config.toml
positions = "rope"
rope_fraction = 1.0
bias = "none"
tie_embeddings = false
parallel_block = false
lr = 0.00577
schedule = "wsd"
decay_fraction = 0.931
steps = 7087
Each number is 500 + 50 x the weight over the matrix's rms, rounded and kept within 0 to 999. Layers, rows and columns count from 0. Numbers have three digits each.

# layer 3 attention value, 256x224, rms 0.0976, rows 192-255, columns 96-127
454463468489484470534489523516546496484527394550516495480480432577496464539490518433552502578581
544537515531486559491509486551539456456503512508416538529372585514495498555508461543525504576557
463458525507515496627441503557492456506493419442496555531467507505596510577634479436554505451514
680504443502461506504522522465481476516495547574534487490427481455378437448481538564462402542471
405469526474544487472505534495583587596458509626451517423528448412434483560475543492564659499587
497428530506608542462509556511456538564493433537549433552410475564432534486473494647556406531530
580501412523515563485518470455421610426486473531537466584544432462453476555585545412577459496444
451455464597529477492473501479485436568491524430465416475431551617438520517542459473528546508545
483516495459528519528481484542516503420569448472611527545505508441516450498480454501461467506523
543477632504528493583445561473536520445437476489396427457506478471532530543479479513507518430505
476476504468455487574448517426469607507475488529491399557512569504458563518495572538540505462405
539570570464534539438545537433420597488455453490571449436489482501476460501485528477578526436527
494451545594507580493547522543504541614451525556426453505396467386414431457535414518458468513522
523448444495445560494463460472513559498473444453510469421443450513566457397596588489482568518507
460481449402499565534457443522436569501561414530524489557448531530473498566450501538491488561480
395522537444424476598483448516526503443479581570485572515475458504464560508489558542487596579493
371476517550497525527516439522472554560475532569472517474441541497515513586542536471493458480469
502468534520482497485474526479525455521329473535529550494498529511501395574457391491510573516546
528452536552495496481481525438528490554504382567477461410580542439497445434543532520439428504441
489413477510398534519477445513401513400402512447514468476481526445473497467468469571567474456435
469484544530517479582448516473554572467495529462520494524426518535584458479496463556408623470466
574531465486503442520606469460542517544414538554425464627506448531501390528546499532461462521572
496385533587522504486520477403480587467488493580559527562408434552569415508535479417451392486532
519564477459478485496455519486527480650500536490455522498481550452516464436525583564458426480488
431485536536460488512523410494431478378503500461526532440459429462504517491454481476438505513679
436514511471397546508516539541462516477534462512497476466488459556543473479502456564535589458628
447449421520420545458524449605487475519465645573500493510478481431474528543533595497565491501553
495498478501499483506471428473533497471532488527425449532447468390520592481405463514482556456531
477501477493464469591519529435543483587556563411510524503516499506516529471484540477406411544412
533467516439538435478533492466466517454462439581536459566537435399516457434498470485502534479560
609470548437523527492512514506513501311465486454436428571514545564592517497474516555475416535402
461560485519470572448537613460485547546587458527400458502478514422431512434496434422545484467507
501546438472530569455473474519568451502472593556569516476445474490520430404473465505427437523468
557391466556485577452618546480509492459521465443467456437544570567528548436460449454496547606504
536506485421507457488484591535521518548494454488474514495453480454516482468440470399389544440476
527506456525534543514518524498546416495587569516521437464612518481561455430492504502468468480584
473532546419549494511554575495467523545547543495580452448517518537486381494587536450474507504494
514476472541530494456429396424469546486544415482497416471553430478427485495476521530508546521443
546527524508488498537558620524392458525475455484509487532546515490549494580550571540485556607586
382554490493445452496589574594510596521528517441508501517480504462456518446512533487554367475444
428500483447563493395546486441540464616492470472429531535490504520587523546499448545554441572527
492446509548509489536551536532494459440526479510541421466531424505469497505467668576550521522511
473572634465506519489519594499445515528465480483448473563530485509466533575548456526499464558446
443430587539428484606587519521516476512479499497557443507441530430494550475533602554550505469529
561465465507458558471481489623523488535558472636610428478459514502530510443484605474482438458517
607524622469497466561534555437458637510465531522567525512552495490436489503446428505503438575482
415425465480432443460532634487556510552492528517458488498461489517536511489474491608430534481468
486422623486506501476566486422518580441509578519408455630471487473545569545483511589485389495535
383554367484477418485499504548505439552516483529599501549515497551526484523530435570506520501447
475553463517495458452475514505450553487393452474518456550553498465487510505424493497554420562500
527408515491551606541529420612544553510464525412491532524554572418498524453507532573539573465452
512462461581486526494520537507455462534531518495481541501492506389558544482454506465481550547548
518576464464589522548489432511571461525442591402518431507437490490604472510439486518474431450541
523409504488456467537449413453467519503455523519535470489430501480582513445444584429569547508511
496470493501507517548520500566525513466468520463468459470451517491621447519447570388514475502612
500508488485539543485566452491582515520489524502554508464511534436466526508566508544531427545448
492562406471522493544503535408423455583454501406541523527479463436465421505516498508607468436498
555478501484502515519556571491521400563520444554543523494507504479525506519582458536427508500470
461517378398426466466464473476500541506475501432423503518529518482501517479500418479374617477589
549536493509525507496495480505546544458519537476479622565504609611531554518476588543584555533485
538574532492525500540453485439550562524414501567438534452543548489446506537505529521561487454489
437444580506558553516473582551483442522469468453519343480482503492459487556419484547485556489498
465528503519472434521476492592426557546475400506594530591435523452408511502470453570443490494550
433470475530536534470554544412405562504502480477471408531538453347495661529504441522499504401443